{
  "num_attention_heads": 3,
  "init_std_o": 0.0,
  "beta2": 0.99
}
Each number is 128 + 24 x the weight over its row's rms, rounded and kept within 0 to 255. Layers, rows and columns count from 0. Numbers have three digits each. The size before them is the row's rms in percent of the matrix's.

# layer 2 attention output, 384x384, rms 0.208, rows 0-131, columns 336-383
108:126123111137128094086149124093061136118134102101168125152065089131155116140151167163088119133081102198140150139103117114128103092128119130111132
104:119117159134125131103134149127120136158092113104114207109131102118080163127152152113089119144144125131085147112140121068105139147150116117113141
107:207133168154123127125119114168126115077123145101122143136085132146116207180145139095125116087173158090148156110112122145076134145157162124173177
095:133099126130152103102173129162141091169141143135156140127117093119157106143124136119102108138153113149105112164118100087165145059170113194081172
092:143137127089073114150161117129081164174095094118150128095172166143140116138139107166111146108140127098082114152136116154127096135113100065141088
103:111121137076143123117162170132106129117140125094129130114132151145088146114144130140152159138095119129129149143122085167143139102103148090170115
101:131127152105148141156109163073107095155102140103101159121104126122103131155130150117153110139119089133107145141152105108112137110117138113116174
104:143136125133073094137116080179146130121158124121109153117120140117129130146140116139115120092091121145140139133119143160093091130137104102097126
101:137142127095130135100137116137133162140123116123132146156107115135146112151172149116139085177146142147147104133120119118099109115144082076122158
094:122117143088140132103135131128087066122133146123128132136120146147103116136137098179132119155130123121155113110128123109096088160133147094135160
097:120137102125122126126112161128101139145126088145119165136161112122147126087172129139147126094147104118110099145173145107069124181147138092126100
102:105137115101143144132131102146077131109125116152162140145117129173150107126166118133170126122089154111106099102113096130130122170147179142133115
090:130093128094043142085112079120103113163110114114136153105139106110091125162186128117154110122135162107143133154155142139122141129123097123165112
105:088109109162118127120122133099126123121145146133142126157118152134132159149097156144112157153154095185154136148105156150100133125093160114135160
094:181136162123100106125164125107126090118114124112150136134126127144105136151151101098121137095132154097143124074124136169143165111101128098117194
102:124116113109149148113166173116105107107129142110120153149124146119147157105111131094124103127154133098132127089122162131106111149158128158147070
095:112116091134158121071138156144127135112137120148134117127152141154181137163106106122135153137066103120108128126137096096141148106151110124138112
102:097088114153063151122131075108120129090158129175123101146139110115131130158116117129112134153135143159109124121145144119123084110157157134142129
096:111151132135097073109177130144147140136146143126198130139088121123129110166135119110099109137113170157135141096117140101139112088130132143141191
102:080120178151155156136108124118135129121104188133116148132133132122102087172148108122105110133151129084189163134079109123106134107117137114105121
100:199151139128137157142118155137149143163093118149140155123131137149089155158143150094189125108142155167132151173103127156124145137125119099136164
102:089121118105143082118131111162114149097109151147165121159073121092113146161161139095095122119115132104127104124108137100124121113132162126130132
099:105125139119130139140145135116135111124165103118179152158088143139115106140098127110111145131099141107116103094106176145152164072165122136132161
100:127106155149126115112144138096102067126115128118123125108108149122130130143120123142104160102147157115124145137142136098118134147133142109157083
103:142126125142151103112104110123116121141118122113085136117115077154109144081139148145094128102134118137110159137176101101122108150118113117120144
097:127127088092165148091109124121115138137132125123146109107130114105152139097163093142148116133126120125143148111139095133132142120130100125098103
101:144097108135143086118138144106099166118123140116191137123144116162137131152122136143117176123149115132081196159142149137088127085145134089112147
096:109152130128134151141117142133167106114083136141123117127130133138192123121113114105148087169141137148101124132132159117171135100154134095083133
100:103113128106130128146107100118154125112105127100160138153130141146121124146129125099115116116117073141125134095180113098126135155144133139175134
096:137120136148158154134155121178132113122180157106108116150092141143094131101145071156108142131117104133125127127146137098098153127128134143122162
096:160096123123120124135119122155125094156103092100150135154158155150119108119089123091200142127125095140093137114095106167129138142141156148148114
098:157132178123173167164181145164122122134136098079153130130131148136174149094147132152136121104152141115143132126122099119179120117120085107116104
099:138115107118159155105102130128138103143112131132154135137130136114111127117149109091164171137162113156108132122122144087100114162127111127120129
098:118135128100151128135185176100095133096133101126142105138099156091097108118151152134121117117144142105132153112148140113134108144139165138127130
096:101167151115156141110173143138068132154167113111147163147137155190127189119110134132169145147151087115133162135133140131140150169148102092138127
102:127102134104150148112086115157151087153145117160163158113155149160134132148138135101119131121181173130150124112086117130114140123169129132139090
102:129127138163118139164115118154119086161131126127118087128135120135097127121100114164137119145123165132119093149134137148148122129129135106095140
099:148104134117102076136183146096107133106118104145120084113133103132097154141110127134089119118123126132149112136113149123099106169131159102146102
101:162146155109165140125122087133150126157127152147110156110122138129180135139147080142122145087137122089149080132099114110153097113111130138127153
095:081100099104157096108144129140142119138119119098101067093137139087138101111137104118115134188139095149148117096107121111140116137142094106118087
099:124134099147117116094100129139121153137138117117125138143124115140148112087127159126149113159137111116143184111119141111101115166136122144142103
102:132108130138168167091149135092104163134136114094117142115149132116103148127117141130151100098181145127136097132128142113122116142126134133144098
103:147131120144129123102157156146134107057178088101119125099093118107151171116117149141096133106155134101117129114140111151092108124123076142120142
101:114132106131107131134173097163097139117123147108138101181096133157101171140179144122170085109132110126093112111200087125084115125160114164166146
100:119154156120149138127149145099088138109122152117137132194155124149130141146099078160144164115153163110139142106058134141168141158093149096136157
099:140122122141121158146118072163166155125113129126137127122132117131089112116165163104117096128116149118114124137165099086138092107128181181114138
112:154088139156120138127127096123117153124153121121096088112093117112132102127119134119100124149113171130126119125105115136115167172103170112148158
103:103125127121153153093106110105165153123102149119078125156186113133138111109083131139145096124098147134137153126110156134131143136127156083082095
106:128134153142144131131090127145112111142088149093071126134154154126162148111128169133143151124153079156122131099151133183062138163158130149084161
100:093119118084108154152149157170142125130137126109128140115145146126137102152120150143159116126125128160119137068135128174091177132131127124141162
104:123179127103157189094141124152144171114121105136129102100110104104160150106126101130151164131129163123137138130120124157113145094102100129156112
099:139148151139126152164150145137126162123131125127116136133151172132168115127070160112145127094161127163149080160167074130144114130150148146071129
103:126118109134097158111116130126150124135119126125083155042120157102131130105078117115142118099146179116126124138118148198121141132125088128093129
097:119127110154132133132147103101111118131137125147115123143083130150120104159100145101108117077145114158115111160127154131147089085094122162145134
099:117170142064117185106140143106165119126125120123147112100118119092126125128120125123126140103150164130119090119093154140135126121138111107141106
097:091182081100108149157118124140137109138110153167157143127136135128144146147185113132148113125124158111166140152109102150115108151115131140172137
099:154127115134151126088138113113129122145098092125105166092111132171135157149112152089136095161148164118127162090146141128119146107095133096187142
101:156151125179146149133109142094133174179163123125161131115142157119128159151146094142150145135106154105118129123111115176163124169099124129167093
095:128108127117139100129129117195134134134131109172146135129146123094103173134165145135124117143156147155149105132089116134097139133117105119096124
097:140125129133171167114160157103079122103146129146143116117067128140141102133079150124111110126114146141095131142094154141154105133156120150137090
096:133098158114108157138117151126179121106141120127123133136066125145086168115093093150154136162172133093146110139116131130128109114133108125099110
100:176164128133110137102100122103164110111121134132099127137081123154100152121079104097105103135177072100139107093141158156122141152160075155145123
103:111074125098137101102156137107136105058133160141117129150104139132127137112130115139126099150097084123171162146150144104128138082098149137136144
103:117143109133115110137096096134153065130105132172120078157090119103133156121105147096128131163122141154097145130104073094141134154121159163121100
098:115128128169120160141141126155119134117131104110151104157119168118151150106103093139140062128097113123158146089113125118168102127088169166089146
102:107106115105084133150091139081116155110153098125103123153159128159102186154124140180117117131101145141103127119156128124104185135107109143129090
096:115050127149128091115132119169080102104116128127060110125092129126161139112097153153133125160104117128098135118112100145119145124133112123104183
103:124125101128111174142144137112144112122106167140108118112102125123115149085116109160098185136098112090130123120141075152151117138151134106142111
103:102169129137111156166144117098156093118133137128151135088094146119157126128119119155153095145153156088134149119096144131110097128136085135128153
098:120172122118096124104152108146152066128119113117134119038169145165159158157121155155116134103089107136110095088123142100123148151117135115120103
108:094095068134116161162141130141104133123117133133072079110116099105130125104095108128111163172131139168146171099135131101130145150108110111130156
091:121170135106149130121104176110120176144132086157158095134153139128151107132172131136098163111143142111141112107082101091157108135142091138102135
095:138120156119140135123105112130132103116105131187133134121138136123092146127093148125145138132118071130187128123086108137117129113159180121148164
097:149130120131049119138121129114146087153170117153146172160170121156093139139107110118123110147167151118123127135116142118156129100152151091110142
093:149158100153100135150150109147173144125131144114141136092098125128085122132103120117157128160117112118117129134092160189115117153137110105172158
092:109122137094126146144121150117092129086110151122148129131139119119106134097121159096136098130115124104131120124131114173154114124125109155095140
094:106142096112126114133130118136156135153099115112175078164118162135108158117138137141123141149163106152155129090114142098141066101134110145142128
102:155123128092139154116107136126162115122135127133096146132129121114116127136106129097147126109095145119135089088115144166123140183164120085095114
104:147147125192143131114147156098114173110139128124134133103104124088119152143163121099109196125110095126106103146173074174119152149109137143098106
099:119135108097078155179114120090090109133084152189101157098161127144100146134098157136151166105142143152100081147135131093121122115132125154109132
098:130130152119173114138162186091128122109147101099120157084120112113134122154172121132102113101122147146146139112098142144132137177109129085132112
095:103117104136145177152111114131118156109152148150121107188119146103088108161114146179111135121113125123111138146083097104146132145132121154130147
102:122140151167189130151143100140151097096134166112144065103129107076130101096166125107102124098171086147164143140106165110142098127088151116135092
104:165156121165097148137151133105142144141135136116141153132102116150135124090122134150118143135105085132092125160170116137138124128151120130157152
106:101119136198131131135156139127145120084148125088144126171123099131167128092113144150101117164117151147106179146054155139176146091104079093165146
099:120114123145129130138166157116083133124137099105092084126155085147128163142146136109136125119149138085139147114129132124081147149138127124160147
096:089165119080113123149125151118125153120126117102176116143083123119140094113121099106112154142122125122171143080121147115104144145135163098154112
095:147132137140114133158128144181141145132163159094124129129115105123140129168142110106122114078152129135122128139153136126118103169149149149168140
099:150127144104152164134112100098115136132109110170142107126172125133118149107126113139109149152114117128152135139128135134106084132132135120090141
100:126130122123142160124132107132151129190126127124120167119124141129136139192116125104103098138141164111172167127164138142124082122101154141174132
095:139123147169110101127150139150133138102152120094127124120133136142153172124168138159172118110127162122141164118147126168128125148098122165133143
092:116148121116141125139098119128121132175113153141073107097112121140162105123124143151144136158134128115145105120139076140131102116146157115115093
098:146065126132109097147124131139097099137123138128106165114133132099103113130143131137133123124083101160113140118118113153113141148119164130141122
096:128101086110138106135143092162132109113143135132119125095106125093134153147141154113163145104159162133121150081089136129120112107139151104170133
098:148144075143119159129092081114123132135144107142114086086050109118121135091102141131137126162166154129087104086125124125112155079145171117096094
106:140124164133126088130131137149143110128126131134123143119145130104149144074141146153162120156111137139172108121123124084108132121105122124145135
101:138113163109111122134128126129133127104137118142155152115155106149096150127118132138114116138133094106161131156120142072153136111111140136152165
100:159103178122147152115141109137133124092106155105098121066142141079134147185160121128161113166104172137102130117137128133109121172123109151164140
100:138186085114101135127095116103106118150148105136161130140117115169116100107176073133157174093156145089145098124090170144137127121116092117143110
098:143156155112147136160107135122112150120171106162037155147144132209100166109081100127129125107147138118090100131140095155121144113095094120105136
098:103095117162118119107092125183153142142185169108141097127148142127103108093124138110121174125143124125128128147098104116154123115149113112130130
107:109119090117133115120106135144117142135149130176118145148102147126157172138115116139112118119126104147156137081140172171153122113116126153117144
098:122142125143120169166147130133171097175080127084126136124076112163121135106089153137203155102142125082122106135105132150164154133133141122117157
097:114092110137147122161129131132115162136126141093136114100151098122133127129152105110142089124158125112150171145123146126148128122138151084114092
100:147096092084137103137101133147149148146112117094116106122144169143087188156101135147152184153138127081132139139136075108162127119147154144078067
093:159164126116164134151132131140183138123152124084143121105108128121117144106164081113106118141108114121130123148147109125121104124114116107165144
104:122180143149136116118136136149183141117141162158138145153140108134103087102171124105139081050061103212107091135131152117086097156116137123126100
095:116148148132101116161163131127098118125118107160163116111134152139113114135127133123125155136111121094095127120125122127118135162108127109118142
094:116133115123157111132097127119123128168128121098119111161114110141143133105109100118129133093130114133123119114122177116138128144128157075093131
100:147103169145151142185119128141161139122118121127126101120138147141126122135108109106150114147125143124131181140096144143134135133113141125132128
103:097108139142084160124167123134142113117113119069130111120104133101103122118113124161129155125127124101148134098131098118139129097109095124108125
093:108093132076120094151166136115109094092131082135150161119145114128116140112125110127118119138119117096147101135145128182135140086125083142116128
104:091140128193103116123131127125115126145123115138131123110133136121156083108101170150164133181099147161098142142131086148112152174134137058145105
098:070157162143106102158151154143126135141160112090111148142102105135155103128101160156113127116104116115138148135129123127146130107113166109137158
106:146148113148124111126153131082175121095137147139115127088128160149126131146125143159112126148135139142101103110142164122106143143125132130111155
100:167174127159069111125141087175135140095153103133164104113090134099138117122127167117142124167102132132101126156157082144161132141124075176129150
093:121086140196123148131132079109088128107133165141137132141169155132157159146149100128131090148158108107128106169129150119179122120164122164145169
102:144140126134136147131111127137124119077142136117116133112155115107117104121139119118132122153109138116130162165135166130185137146117094137143141
107:140133121100151164115119122135109134083155158141139147145127117110092147116108132136120112179099129130172141133129151136111119068143132118147139
098:126137097133167160159139136092138107121129109122112146148120131151095118182114134116115087179104165107174168122113120121123150148080096124176110
095:140138124106118138134154095135171145145117150128162133116167125132115123187145138087108122078089125122137116135147126094145112138125159216162120
100:123109085106104126093078096106116130130124175146077124172147152168085169123139111113165125162124117137162141154129177107161132123125114140114183
098:156135127111086159095093130094137109154137139170135136095123137118097106168118109108132116115135123138138113135152098137143171149129108153112098
098:172108142116117166130127131134167109079085117124140130116160087130132137115143137119120122120140129100130147107137095108117159094118123109110141
105:112116185140129108159148148109097093133067109130158153162160114117126113140097110134128094137105123105083101150134146104144125145103139147110108
104:158140171138149134127097150112132121131132122113133107125088108149146125149131113105088125147128120124126155111118175147145113132112104137121110
091:153093134110139142133086143126149145126158102120172120124162150134100141153124142144149119156091098137137133094135140111135126170121133139154154
100:103132113163139097126157135086089150135134109151160073117098144148147068126084114115120108144137149137100132149102134087107093123155137111169157
097:101152097101138124175100114147115149113155132163187130112099134162165131107148132131139145103109172124123120158161134156157131118135117106121177
102:071090148155122126114115130137130169140134120125129135137126170145148132151118142134160118147132125125113099152143129111082123130141156115129111
100:095148165109119157168139129136137143180130133132084130112147119140127087177114091098131106140155133103129119155128139088140119115123176182117132
101:106108097157120144145130102121161149129122130133103150119147152154092094130098121176128136147134132106104159127111144138137143162113102113120120